From a checkpoint of a small transformer trained on Wikipedia.
Size: width 160, 5 heads of 32.
Architecture: learned positions, biases.
Training: a variant of SOAP for these matrices, 109M tokens, 3424 steps.
Each number is 128 + 24 x the weight over its row's rms, rounded and kept within 0 to 255. Layers, rows and columns count from 0. The size above them is the row's rms in percent of the matrix's.

# layer 8 MLP down (transposed), 640x160, rms 0.218, rows 197-218, columns 0-159
size [ 85 109 101  93 101  86  96  96 102  97  81 105  94 111  85  94  78 100  97  80 111  98]
[[166 117 116 171 126 136 122 127  98 108 142 154 181 102 124 125 125 139 123 135  88 105  71 121 104 122 127 130 134 130 140 112 131 167  81  97 145 121 108 109 145 106 118 116 101  99 113 139 109 126 111 169 127 111 113 131 109 132 137 173 174 102 155 102 121 157 140 147 108  97 149 102  96 117 130 110  76 121  90  72 139 154 113 143  84 148 124 111 113 130 144 128 171  74 129  97 186 126 113 124 135 152 112 149 143 130 120 107 129 118 139 126  94 173 114 147 123 106 128 100 124 160  86 171 130 145 126 139 105 178 176 147 139 110 146 130  96 136 124 166 122 112 130 166 133  94 130 146 168 162 119 125 117 132 136 135 140 146 184 128]
 [132 130  96 135 156 163  90  81 117 177 130 109 138 146 110 112 133  87 143 157 119 108 114 141 148 120 133 121 101 116 141 112 143 153 122 137 115 151  88 148 132 132 159 146 119 111 117 113  91 138 129 108  80 169 115 152 140 109 103  90 114 159  97 101 130 128 101 109 157 119 143 117 131 132 152  96 100 137  91 161 105 161 102 129 111 149 143 111 101 108  93 135 154 125 126 149 125 112  97 157 157 120 168 104 123 175 149 135 133 177  84 163 147 124 154 136 150 137 111 170 102 102 104 101  69 149 115 109 111 158 166 130  84 136 112 132 169 115 108 108 134 151 113 135 131 158  43 132 124 139 122  87 146 124 114 107 130 134 127 147]
 [115  71  95 123 135 135 149 111 113 131 147 161 145 142 147  94 128 148 130 123  96 161 145 126 145 127 116 121 135  91 108 103 135 128 153 129 124 106  48 124 144  87 153 156  86 117 119 151 127  98 150 124  82 143 136 160 147  63 143 135 136 136 130 136 107 107 114 143 123 192 136 125  94 136 117 145  98 131 140 104 114 153 141 156  98  88 161  87 155 138 133 156 133 112 136 122 134 120  95 105 130  96 180 152  86 133 128 153 106  99 137 134 147 127 179  81 112 154 123 124 152 154 126 123 115 139 101 132 138 124 139  92 165  94 138  89 120 123 127 116 139 159 117 132 110 158 151 146 139 116 137 130 178 161 165 117 107  89 146 158]
 [149 155 172 134 151 140 151 139 126 110 157 102 116 134  89 143 148 111 136  90 111 142 118 131 123 141 141 103 150 147 135  94 141 134 114 144 128 109  90 111 113 119 109 118 144 119  90 139  91 223  95 145 140 130 132 131 154 157 132 119 128 125 120 159 159 136 159 166 127 146 116 127 178 115 117 133 101 150 119 104 121 134 166  88 105  96 119 121  93 118 126 124 127 115  86 114 112 131 124 167  93 159 142 115 138 193 109  98 114 147 126 174 128 143 115 110 182 139 152 143 148  92 130 129 172 118 137 142 116 113 142 131  90 152 122 126 142  99 153 128  92 144 126 111  59 117 131 142 141 116  96 146 112 135 181 123 184 112 112 143]
 [133 138  96 129 105 131 115 134 102 145 132 160 164 105 124 142 135 106 113 123 162 136  91 129 107 120  76 168 127 120 116 128 153 117 163 112 131 136 130 164 126  88 119 149 108 175 108 119 131 197 116 134 128 123 119 130 148 107 152  91 118 117 136 151 138 157 121  82  96 133 110  88 176 154 124 116 123 111 104 147 113 172 106 142 140 121 113  63 131 124 147 150 170 153 146 125 137 110 170 114  80 131 115  87 132 117 103  99 123 108 158 127 160  97 127 123 174 112 120 124  83 176  75 110  80 122 167 135  94  89 100  95 139 142 120 127 137 137 124 169 156 139 143 129 138 141 106 151 139 143 106 158 131 152 161 130 119 121 104 149]
 [140 129 129 115 122 119 117 111  96 163 125 122 120 129 146 136 144 139 130  99 142 102 118 121 169 151 101 120 152 142 109 106 127 110 122 106 108 128 154 104 113 112 110 117 111 145 160 133 125 167 104 147 113 129 143 101 102  96 255 126 125 159 108 100 133 144 101 104 131 158 111 125 124 134  97 135 123 155 121 100 135 121 156  99 139 107 121 131 120 132 149 154 121 123 118 148 137 112 114 121 110 130 149 143 113 141 123 136 150 123 122 119 150  97 122 149 136 105  92 119 122 113 135 155 126 141 120 161 135 167 113 123  95 133 107 138 132 139 128  84 110 114 144 102 116 111 113 139 123 124 114 137 135 137 145  95 149 146 125  72]
 [124 146  94 106 133  84 146 156 129 131  82 128 107 121 105 135 149 151 111 115 109 148 147  83 140 125 116 116 154 109 122 139 146  85 132 169 158 152 123  95 157  99 108 125 139 110 121 132 183  93 124 134 156 139 104 117 114 105 195 120 161 135 104  95 128 153 110 121 101 122 142 122 114 102 146 134 108 103 105 127 144 100 113 135 146 136 130 109 114 100  85 116 128  93 180 153 156 133 185 129 156  95 125 151 130 114 119 112 141 106 144 136 158  99 151 117 125 188  84 133 105 119 133 119 116  88 180 163 103 111 115 147 143 141 177 154  87 134 130 120 109 129 134 164 155 138 122 156  96 121 114 145 135 158  99 116 131 163  74 111]
 [149  97 152 119 143 188 101 117 190 130 137  96 122  91  93 114 129  80 134  90 128 127 101 131 135 147 129 134 155 105 130 116 131 113 116 167 115 131 163 154  95 106 101  98 101 171 126 127 127 113 129 172 102 123 116 185 114  99 172 116 130 171  97 128 132 141 112 133 123 138 146 135 147 124 139 148 122 145 113 135 119 113 126 163  94 129 109 133  97 140 153  98 112 102 148 164 117 136 138 152 169 143 129 102 107  74 133 138 119  88 128 158 132 137 115 112 101 186 152  92 162 121 137 176 192 135 149 156 135 154 143 106 130  98  82 150 135 127 115 123 155 134 107  93 149 128 119 145 106 125 107 108 160 114 124 146 151 155 109 153]
 [118 130 115 136 108 145 128 108 141 110 118 126 127  95 130  79 151 166 100 140 123 120 132 102 179 135  97 115 155 166 136  99 170 146 155 140 114 186 142  84 156 113 128  82 143  83 139 170 133 115 142 119 120 142  83 128 150 108 168 141  99 133 112 140 114 153 124 146 137 112 168 139 159 135 127 124 102 138 176  95 164 138 155  94 130 198 102 132 137 103  75 136 144 118 123 108  95 125 141 107 126 158 121 110 118  78  75 139  78 130 155 111 138 143  96 156 101 128 122  98 129 112 102 164 152 138 125 107 143 163 111  99 118 149 115  73 144 131 144 157 141 135 114 114 147 124 129 134 134 141 152 154 112 123 124 115 149 101 117 104]
 [122 129 134  93 142 116 127 122 100 167 133 112 101 128 191 147 122 138 146  98 146 152 152 108 131 116 132 159  52  98 115  89 157 138 169  98 133  88 132 174  58  94 135 129 102 123 142 137 133 126 134 147  98 106  85 114 136 136  73 142 146 110  87 172 119 124 135 127 137 117 155 127 102 120 126  94 157 115 128  73 117 134 153 147 150 171 114 101 128 147 134 130 114 120 165 127 137 119 167 113 123 135 122 146 106 119 142 140 100 118 119 140 118 146 155 111 114 128 156 141 113 110 118 148 138 140  91  90 181 130 122 131  93 121 134 173 116 149 144 104 155 157 162 126 155 156 180  95 100 133 133 138 137 151 136 118 120  98 158 147]
 [117 139 157 124 154 114 138 121 157 117 131 126 137 138  96 149 144  86 132  92 144 125 144 128  95 110 122 110 128 149 133 139 133 138 131 132 143 128 120  91 124 126 111 131 134 111 120 119 150   1 132 126 166 122 117 136 150 163 253 110 130 134 108 106 108 164 146 149 134 170 147 133 145 129 162 188 135 171 132 101 113 119  85 119 113 126 102 111 123 114 152 120 144  99 135 116 154 136 112  97 116 138 145 101 126 131 127 124 159 121 140 139 139 140 101 146 161 142 113 136 124 151 128 137 135 147 149 126 134  97 112 116 110 114 151 137 144 133 127 154 131 137 122 100 117 160 155 126 103  77  98 119 162 147 128 115 111  82 142 136]
 [ 84 160 160 112 107 123 163 113 110 113  99  75 138 158 120  96 139 158  99 148 148 165  96 124 126 113 137 160 163 125 145 149 121  98 158 139 103 139 144 157  99 106 133 137 110 142 132 150 141 106  83 138 101 120 102 132 110 127 120 120 114 100 104 133 120 106 154 107 164 113 165 133 145 151  98 183 129 143 149 147 149 143 148 147 109 149  99 155  87 138 145 114 144 162 120 123 162 128 124 159 167 113  75 147 136 112  98 131  69  79 112 168 116 122 134 121 134 171 120 117 128 121  96  92  97 154 133 165 151  97 132  98 155 124 145 168 145 108 120 156 145 134 173  97 154 186 129 144 128 133 126 136 111 101 128 155 145 107 108 121]
 [177 153 154 143 115 139 121 153 121  92 184 139 111 112 114 105 111 107 131 157 106  83 150 134 147 112 127 177 161 144 188 114 151  86 135 172 129 112 145 144 129 154  82 126 144 114  89 135 116 106 113 115 130 135 134 146 132 118  87 161 169 103 117 150 124 109 130 172 127 132 128 130 129 167  87 128 134  94 158 131 118 148 114 141 113 114 146 118 137 106 118 150 135 157 125 164 113 116 166 138 125 155 127 107 127 114 141 109 150 126  90 160 100 114 140 145 153 136 111 162  90 117 119 117  88 142 122 111 170 154 172 148 138 101 129  98 107 144  61 113  82 159 135 129 113  97 114 114 132 140 174 116 133 159 163 115 115 128 181 115]
 [134 176 124 156  95 134 164 132  97 152 136 133 145 129 108  98 117 112  90 111 141 129 106 112 167 109 141 126 125 164 107 113 134 105 129  93 167 110 104 144 125 120 127 144 142 107 109 136 132 171 133 120 152 177  97 153  93 123  88 122 112 134 183 125 113 132  97 153 136 116 108 120  98 112 107 108 136 143  92 125 145 137 146 162 119 126 119 101 123 176  97 114 104 160  58 121 113 171 139  59  87 166 111 150 158 105 127 138 146 111 118 107 129 151 122 144  94  90  97 117 142  99 140 150 102 155 113 141 106 126 127 118 104 162  97  83 155 132 101 128  86 130 107 131 142 106 129 106 134 152 185 126 127 113 112 125 115 148 131 175]
 [118 129 205 147 130 110 132 103 127 150 129  98 135 174 108  83 144 156 155 116 150 129 121 107 155 112 118 134 133 134 112 102 135 104 138 122  92 120 131 145 114 130 113 139 132 118 125 141 156 158 127 105 141 189 122 153 116 114 100 137  83 169 158 182 146 140 158 119 120 116 155 109 153 103 160 140 129 127 162  98 113 151 109 139  71 128 115 138 139 172 106 127 108 126 102 124  89 163 104 140 111 148 134 117 129 106  76  90  74  93 118 151 110 119 169 115 121 126 128 133 108 131 111 189 183 127  89  91 140 113 130 142 145 119 117 119 103 134 130  95 129 133 137 165 110  75 134 148  84  99 121 101 128 121 148 152 136 139 135 142]
 [148 106 117 125 163 116 112 105 152 120 144  94 122 133 138 107 137  91 117 136 115 158 127 114 148 112 136 119 155 122 163 143 121 129 105 117 121 126 158 172  84 108 154 106 121 152 125 176 117  46 135 112 155 134 108 135 147  94 105 113 150 140  72 120 102 153 146 132 129 117 163 155 170 184 101 130 122 114 159 177 160 141 156 110 129 132 121  93 121 131 104 120 114 130 162 121 141 135 134 111 175 156 104 100 145 154 128 141 157 175 106 132 174 105 108 146 148  97 116 122 141 143 110 156 130 137 114 128 149 155 125 127 136 108 101 134 138 171  95  93 106 149 172 130 165 187 138 172 133 155 111 145 139  84 150 127 158 126 135 127]
 [135 156 149 127 140 144 116 137 115 140 159 132 139 129 109 151 126 158 131 171  81 133 104 174 128  95 115  86 142 100 144 140 124 127 125 135 118 122 154  96 131 115 107 144 124 133 106 135 119 232 142 156 173  91 125 136 103 126  92 147 166 148 145 147 136 170 144 154  64 132 166 123 121 107 125 117 149 131 154 111 117 148 155 120 121 101 106 161 139 121 151 164 170  96 118 141  80 135 153 140 164 104 153 127 108 125 100 159 158 140 135 150  99  89 153 120 116 162 102 127 152 144 112 143  86  97 132 108 133 157 116 121 107 118 138 146 146 146 153 126 144 108 165 143 143  72 128 123 151 124 151 172  94 142 131 104 131 121 141 143]
 [150 101 117 144  98 135 166  76 106 139 166 174 139 145 154 141 110  94 158  95 120  96 108 153 130 123 118  83  91 123 134  97 145 125  97  51 127 134 166 113 135  88  84 119 150 171 146 109  88 193 133 106 117 101 141 129 139 127 124 137 152 110 127  97 156 111 127  98  94 135 110 140 123 154 117 130 121 134 119 171 117  75 159 164  90 100 109 116  89  93 117 172 130 147 127 133 140 123 122 170 157 126 117 108 132 119  98 104 134 137 161 112 150 154 167 113 138 110 144 125 110 138 153 118 156 127 130 122 114 150 126 108 121 139 125 138  88 113  92 166  94 138 132 120 164 141 149 116  96 123 114 140 154 154 150 154 111 133 122 121]
 [110 115 111 121  91 144 117  89 110 137 116 100 136 107 148 156 124 101 116 129 135 128 118 135 173 138 162 179 142 101 140 120 145 141 124 138 174 110 114 143  81  95 118 123 110 154 116 134 107 205 125 121 117 105 108 173 145 126  95 141 118 105 119  94 132 114 152 137 149 114 127 108 119 121 108 107  54 122 102 131 157 119 103 111 135 108 151 122 111  81  97 125 186 129 121 160 160 123 112 123 106  66  94 152 122  94 122 127 157 106 123 153 127 127 131 116 131 101 153 178 162 100 104 115 105 120 126 118 116 117 173  79 162 174 143 101 112 127 107 125 121 109 145 114 136  72 136 173 132 126 122 159 143 107 133 122 140 123 106 128]
 [131  87 143 126 113 148  95 135 153 126 144 148  94 156 162  88 108 128 121 133 103 123 103 125 162 111 126  94 124 120 157 124 106 108 118 143 117  96 146 135 127 120 150 121  88 176 129 111 124  31 136 161 134 134 124 122 124 133  62  76 152 109 141 126 152 128 147 141 115 156 142 115 108 122 152 147 105 109 134 165 147 143 127  97 147 130 106 128 103 101 132 153 129 147 168 115 138 119 124 118 125 178 137 118 104 128 127 169 133 126 128  90 152 115 134 168 166 112 131 101  83  90 123 129 161 123 121 138 154 134 113 105 120 128 149 128 100 127 139 118 141 143 141 107 144 243  99 146 139 114 146 105 116 104 110 123 146 116 109 142]
 [107 109 134 131 118 164 130  96 106 157 141 120 147 161  95 129  92  94  73  81  76 113 178 101 156 114 129 190 124  93 128 120 122 167  96 148 101 119 108 123 112 116 146 132 143 135 105 151 125 114 164 126 101 174 138 110 154 149 141 156 139 141 112 135  91 134 125 113 143 115 127 146 107 111 112 138 110  83 122 144 125 152 143 140 173 104 149 111 157 137 137 136 136 127 131 147 129 176 147 149 115 133 155 165 145 123 195 139 125 120 154 125 133 110 140  68 115 155 144 135  98 109 128 133 124 138  94 115 149 124 103 135 127 133  69  83 123 143 107 164 120 108 112 129  94 135 139 163 152 159 175 117 149 109 114 131 165 116  97  99]
 [122 126 106 146  92 148  94 124 130 152 123 123 137 136 144 158 121 130 129 155 123 126 126 151 153 139 121 124 167 141 112 157  82 132 158 144 126  94 115 123 145 146 112 150 135 105 152 144 140 148 167 138 112 120 132 116 130 141 238 132 106 108 101 119 145 126 148  83  96 140  96 156 134 149 144 135 109 102 127 114 134 126 132 138 149  83 109 135 123 112 110 110 114  99 106  89  96 150 144 109 119 219 164 144 136 135 143 105 137 129 111 184 141 159 123 131 107 102 135 153 136 101 149 145 101 143  77 143 111 139 140  93 135 114 112 140  68 131 135 156  75 160 158 106 105 114  96 146 144 166 123 149 118 138 147 107 148 121 118 151]]
# layer 8 MLP up, 640x160, rms 0.203, rows 198-218, columns 0-159
size [102  99  99 103  94 103  95 106  99  89 104  92 108  87  95  83  99  97  92 102 100]
[[158  91 133 111 139 148 149 186 154 108 137 124 107 144 105 133 110  99 145 144 150 125 195 147 141 129 158 145  68 186 135 162 136 102 116 129 113 138 157 131 147 139 166  99 108 102  90 126 122 120 114  72 103  76 104 176 147 127 106 130 121  99 115 144 124 130 148 117 142 114 104 117 159 153 115 142  99 111 114 120  99  78 133 147 127 154 123 134 146 130 147 148 112 126 162  93 113 139 119  95 101 135 131 114 150 168 110 139 131 127 111 138  80  99 137  94  76  85 132 181 134 152 151 149 139 119 142 107 128 142 149 175 155 104 136 127 133 121 106 124 132 133 159 145 146 108  93  97 139 149 136 120  90 106 147 132 118 151 122 167]
 [141 115 166 140  77 119 113 176 196 105 167 127  95 103 129  92 116 128 128 105  81  96 139  96 130 151 147 103 125 106 131 171 136 127 108 120 100 153 123 115 121 126 128 138 151 105 168 148 162 177 171  98 159 134 175 147  98  95 121 147 131 100 115 117 115 115 162 149 118 114 155 159 156 138 141 142  68 121 134 122 121 125 129 152 114 152 115 126 138 121 121  93  87 146 117 151 135 153 124  87 146 105 139 130 130 131 108 160 161 119 165 121 128 155 150 157 125 115 133  97 155 145 144 145 126 139 106  53 153 108 121 120 133 115 103 158 129 128 121 160 140 105 118 148 151 128 102 109 161 145  98 139  99 120 111 149 149  75 152 127]
 [119 132  94 149 141 116 192  90  98 120 161 141  91 124 166 146 162 101 132 166 159 120 117 132 137  96 116 149 103 119  83 119 125 136 111 119 125 172 108 157 110 121  99 150 122 142 111 121  92 105 141 150 121 134 153 127 146 137 144  89 117 125 146  89 158  96 117 114 134  89 124 122 113 109  83 135 137 141 141 112 104 128 119 160 126 124 134 158  68 121 131 159 125 166 154 170 118 103 117 103 153 122  99 192 100 142 146  98 134 164 122 128  85 104 107 134 109 145 143 149 135  96 138 109 146 118 133 165 112  85 117 159 131 182 184 115  85 130 124 157 111 121 148 135 135 165 129 148 160 113 106 138 142 127 126 136 154 161 104 162]
 [130 133 161 132 120 135 122 112 120  98  84 152 128 116 161 189 134 100 114 108 125 147 117 157 164 162 107 139 117 118 152 132 144 117  82 106 115 145 128 141 134 134 132 144 129 147 148 118 161 134 155 113 185 129 131  98 131 119 105 125 115 158 124 103 130 136 160 122  68 124 129 162 122 133 117 157 128 117  97 143  80 114 147 183 134 159 120 125 122 153 116 163 139 105 123 122  98  92  77 112 134  97 115 127  94 146 158 187 160  92 128 141 115 176 161  87 192 121 134 130 169 109 114 122 158  96 170 134 121 143 140  96 109 128 108 104 118 143 128 139 155 127 125 132 151 106 129  83 153 177 113 105 144 127 127 133 144 116 131 180]
 [ 81 161 160 133 161 119 141 129 147 125 156  96 125 134 160 118  97 121 124 125 154 119 158 181  73 137 132 146 151 115 101  89 107 110 103 145 117 145 116 153 152 114  93 138 116 101 122 105 134  92  93  95 127 102 140 117 105 117 142 141 117 139 130 169 116  76 131 123 109 140 123 179 122  81 113 195 118 120 138 148 157 116 133 146 151 108 179 130 134  91 154 111 107 147 107 127 159 134 128 108 148 161 119 102  80 137 106 152 159 137 131 109 111 108 160 134 146 137 110 156 147 161 120 130  79  91 125 141 130 111 108 169 129 147  97 138  80 101 158 128 189 121  81 135 123 133 102 143  92 131 110 148 146 106 136 133 119 127 116 119]
 [121 107 142 135 101 155  85 122 109 104 134  84 127 136 149 108 118 103 148 103  90 101 108 131 106 112 155 135 131 119 125 146 145 107 104  99  73 152 125 161 136 171 141 164 138  97  96 134 116 112 117 112 122 150 138 141 124 168 120 165 113 168 117 149 109 132 111 136  99 112  95 120 102 122 119 144 100 172 119 115 136  77 121 102 155 164 155 112 188 128  97 179 124 124 111 142  97 100 124 130 135 147 135 117 174 172 129 154 158 136 131  64  84 129  92 131 164 108  76 130 142 169 144 157 158  83 146 135 139  94  81 129 129 114 113  99 126 123 147 120 120 135  90 129 147 112 156 121 121 129 121 116 137 105 113 138  98 137  94 128]
 [141 147 194 145 134 136 135 131 163 105  94 131  52 156  82 111 104 115 143 149 148 124 136 141 145 114 108 123  90 125 122 124 125  92 141 133  92 112 103 150 141 133 135 108 111 148 113 133 114 101 157 120 124 135 104 148 137 146 156 110  98 119 144  85 104 132 184 141 144 127 168 126 123 128  86 162  99 170 145 121 143 162 152 117 152 172 120 101 145 121 146 127 119 128 144 129 127  95 140 125 130 115  92 143 156 116 100 129  74 146 120 140 134 144 123 131 127 131 137 103 127 151 153 149 146 105 112  74 115 139 119 146 179 194 126 153 166  55 123 113 149  93 100 130 138 102 117 107 161 142 118 118  91 140 115 109 154 148 151 118]
 [133 116 134 101  80 126 167 162 131 133 113 141 101 155 135 134 103 148 143 173 133 163 145 131 127 103 120 146 131 128 176 152 114 167 103 128 102  87 140 146 136  78 139 142 130 101 125  97 116 141  85 140 144 163 152 147 124  99 122  99 105 110 143  92 130 123 137 120 157 124  88 112 146 114  98 155 130 145 149  97  86 180 159 148 150 129 130 152 119  78 118  87 132 100  79 175  87 119 122  99 166 129 115 144 153 146 128 108 153 120 138 104 135 147 105  94 156 101 141 135 112 115 143 118  92 134 131 128 131 137 132 136 146 158 105 148 187 102 121 143 157 134 110 123 126 131  73 122 112 155  62 126 127 158 103 155 160 137 150 140]
 [133 125 107 137 123 112 164 183  98 102 139 126 140 109 106 175 118 162  80 128 121 109  87 170 127 140 151 139 142  89  80 136  95 115 134  70 128 163 148 149  88 154 166 169  89 143 131 126 116 123 122 109 109 105 129 142 149 136  87 155 138 104 141 159 118 125 146 131 151 104 144 168 146 114 128  87 111 106  88 117 115 126 155 130 108 147 127 159 198 112 154 109  83 108 138 163 103 142 132 110 149  99 141  93 134 139 161 106 138 156 159  92 182 135 110 114 137 144 144 118 111 147 116 140 120 153 117 142 147 116 114 144 105  79 121 103 117 120 180  98 144 116 130 113 110 111 139 137 108  88 119 134 129 129 141 133 164 144 147 136]
 [127 120 142 106  70 108 130 153 113 115 118 174 154 119  87  73 152 147 151 186 117 146 107 161  97 176 144 134 113 155 170 122 122 109 115 100 154 147 115 128 133 121 124 166 122 135 158 155 137  82 137 141 150 159 113  84 128  85 157 140 151 101 161 119 108 148 135 108 159 123 101 116 113 105 144 107  76  98 129 138 140 156 185 142 100 141 134 140 145 106  74 155 175 150 112 143  95 111 109 129 112 112 165 126 102 136 117 119 133 141 113 136 153 136 126 132 110 154 145 134 115  91 117 144 150 123 134 139  98  98 118 147  92 130 118 109 130 123  67 117 154 138 106 109 158 122 117 124 129 110 153 143 173 111 101 126 122  95 109  89]
 [ 91 160 151 126 117 129 110  94 153  96 163 106 138 139 145  97 124 121  60 100 113 145 134 167 125 145  93 108 118 117 141 114 151 163 112 121 106 138 103 133 133 162 127 124 127 147 169 125 122 107 123 139 121 129 103 127 127 107 106 124 164 108  95 144 182 133 150 143 141 138 142 131 139 111 103  87 130 144 135  85 135 109 106 170 143 154 124 169 112 124 149 158 116 136  96 147 133  85  77 124  99 134 118 121  85 137  73 119 114 149 134 109 111 104 173 106 111 158 123 173 145 116 145 134 136  81 113 163 123 102 135  94  91 108 141 114 166 138 107 151 133 157 111 181 129 172 143 110 139 158 111 125 141 122 146 116 140  82 154 181]
 [145 160 121  76  86 110 146 141  90  90  99 124  93 124 110  84 146 141 134 115 121  79 123 127 133 104 141 114 174 132 116 135 106 120 139  94 149 125 127 101  96  98 145 128 176 143 175 175 134 151 146 112 113 125 115 119 150 115 115 128 126 152 157 162 129  81 147 147 166 134 119 162 155 145 120 133 104 166  95 138  99 120 103 145  82 160 109  96 124 119 157  75 129 118 150 148 165 146 114 140 112  80 111 153 115  97  95 169 165 118 124 114 111 150 168 120  92 138 146 121 130 128 133 107 151 151  92 147 150 135 106 127 177 178 130 118 127 123 123 116 121 157 127 121 155 124 123 127 120  93 108 116 101 160 120 123 155 136 177 140]
 [ 90 152  96 119 122 135 111  97 144  95 136 134  94 133 111  88 140 158 136 151 132 137 166 166 149 139 128 139 114 155 142 119 139 124 131 122 124 131 131 142 110 119 158 137 142 138 139 125  91  93 143 122 125 153 139  81 124  92 127 139 107 135 144 138 112 117  90 165 110 141 145 137 126 150 113 134 102 160 124  91  89 136 145 128 130 142 136 110 116 105 102 154 108 160 159 131 133 147 139 137 149 128 108 154 122 110  96  91 148 106 155 147 147 121 107 177 127 142 175 195 121  96 119 165 125  76 121 141 157 129 111 155 148 101 106 109  98  97 118 133 145 110 110 100 185 132  91 121 130 156 119 148 161 195  55 153  86 157 139 163]
 [103 109 153 112 122 105 107 135 189 101  82 168 139 144  92 134 145 166 108 105 140 141 144 118 149  93 160 110  93 115 147 131 126 138 159 188 121 151 158 132 152 135 148 142 146  96 144  99 122 104 123 109 121 132 156  83 170 115  89 111 126  79 123 139 119  95 126 126 122 129 112 141 153 130 102 167 142 139 119 145 130 143 128 139 130 109 124 124 148 126 119 152  81 159  91 108 114 146  92 106 159 115 110 111 172  92 128 121 120 140 133 168 136 153 111  97  93 126 111 151 136 152 147 117 108 118 123 163 137 149  58  91 137 134 203 153 147 145 107 153  84 134 122 142 103 102 136 131  92 119 145 117 154  97 155 102 129 136 115 132]
 [131 178 101 118 117 179 187  86 140 110 150  96  94 120  87 129 111 108 107 133 125 122 137 116 148  71 114 151 144 128 179 149 152 122 140 135 132 136 158 138 123 117 150 157 123 174 151 133 135  86  95 141 152  95 165 124  95 157 109 139 119 120 145  97 153 155 123 112 118 108 144 139 161 161 141 143 140 155  98 154 208 123 118  99 160 145 135 113 101 144  91 113 164 177 162 121 108 125 144 153 110 152  98 128 109 122 135 105 147 150 126 152 117 133 126 132 156 156 118 121 142  73 177 124 110  99 125 124 147 106 106  83 142 109 132 103  82 142 123 124 156 133 130 143 126 153 143  80 115 114 129 130 145 112 124 127 151 127 114 144]
 [171 126 109 109 101 139 166 103 138 128 132 139 137 108 107 138 143 165 163 111 122  96 144 128 132 109  85 142 151 120 127 118 121 139 219 147 132 137 151 169 132  99 124 144 143  94  95 148 126 124 114 138 118 106 146 115  99 146 105 125 180 135 148 172 117 135 140 103  90 102 112 110 133 146 145 117 159 118 134 164 156 118 101 152 156 149  99 115  84 114  92 101 119 150 127 106 135 161 131 138  99 144 128 132 139  79 142 133 101 169 153 121 121 114 136 110  88 138 115 115 135 134 111 128  94 123 150  99 159 131 154 145 150  91  84 139 147 170 158 121 130 174 146  64 117 164 144 119 100 120 103  90  87 144 124 143 118 150 105  98]
 [101 167  88  98 131 123 114  94 111 115 133 106 119 183 151 165  97 129  99 137 139 124 111 103 147 125 147 149 118 100  83 152  87 122 101 118 119 146 120 141 117  92 108 113 135 138 145 182 101 117 115 133 151  95  90  98 183 107 160 132  83 116 126 108 132 115 138 120 174  82 103  63 134 124 109 146 143 136 119 129 122 113 138 163 131 150 148 139 126  83 118 101 155 183 163 150 138  83 114 109 125 104 125 106 138  83 131 165 117  86 142 157 171 114 171 147 108 128 105 146 126 127 161 140 138 122 109 145 125 159 143 146 130 170 159 124 110 101 133 170 135 129 147 161  99 125 130 125 127 143 125 127 110 124 124 117 106 145 157 100]
 [144 161  79 109 122 106 107 144 138 139  94  97 160 105 148 110 111 116  85 130 139  87 122 153 147  79 113 130  87 149 140 131  68 100 122  89 137 129 102 130 119 107 117 163 115 111 132 144 144 164 152 139 151 174 110 138 149  85 146 152 129 130 128 123 122 117 121 119 109 132 122  88 120  71 104 115 127  91 142 141 157 106  87 168 125 153 129  98 142  99 139  35  90 158 127 127 145 123 132 100 125 142 137 134 110 130 154 140 179 158 129 114 173 136 135 126  95 131 135 143 157 141 141 109 147 162 104 151 148 140 116 134 154 133 137 119  83  89 154 168 132 103 125 126 123 134 119 123 105 126 127 115 102 150 138 145 156 137 139 177]
 [ 84 144 152  89 123 124 129 163 122 140 133 161 118  77 126 125 109 118 110 140 121 141 107  93  95  55 116 104 132 121 139 150 130 104 137 149 158 168  89 159 146 121 102 177 113 193 124 118 145 117 146 159 124 125 143 145 139 160  98 117 105 151 153 123 162 131 109  91 114 131 145 123 162  91 149 130 157 121  92 135 136 144  98 110 140 133 155 140 120 112 109 111 164 146 133 148 151 115 124 113 118 150 127 117 106 129 151 109 148 120 117 180 107 157 169 119 109 153 122 164 109 107 190 159  72 105 130 133 141  98 121  97 128 122 132 136 179 123 154 119 149 146  92 146 110 162 115 109 133 102 135 150 144 153 164 106 105 146 110 167]
 [120 135 126 115 147 105 118  98 109 142 161  91 106 172 125 113 124 140 131 104 152  50 121 136 156 143 131 165  99 116 152 120 104 171 121  97 182  84 108 121 170  94 132 150 139 141 154 135 143 167 123 180 143 134 125 123 136 156 128 148 122 107 116 119 120 128 123 123 120 175 187  94 121 114 107 126 104 144 122 133 105 143 154 123 143 120 159 134 152 143 137 147  91 117 166 117 104 136  97 170 158 133 140 139  82 114  97 121  92 113 146 119  97 112 125 145 129 112 137  83 149 130 146 177 136 108  94 102 137  95 168 135 101 151 120 118 130 134 118 145 115 124 164 151 106 149 120 124 114 104 159 177 106 154 103 145  84 109 124 168]
 [ 93 154 130 111 156 115 132 169 152  99 125 124 117 143 106 149 118 146 162 146 118 137 126 114  90 144 117 165 158 112 112 137 162 122 109 151 119 184 103 152 120 115 103 133 102 110 131 118 101 116 177 113  66 140 145 100 123 108 125 152 140 127 143 163  79  88 166 145 143 103 154 137 179 133  93 124 111 137  77 137 154 159 137 115 145  91  94 126 160 115 108 150 127 159 126 152 124 113 108 136 101 106  98 139 132 122 136 151 169 147 130 183 175 126  95  83 125 158 144 119  98 131 116 142 106  78 156 157 119 123 124  85 142 111 148 113  76 151 156 118 123 138 135 158 120 123 149 131 127 136  95 134 132 121 168 171 105 120 149 134]]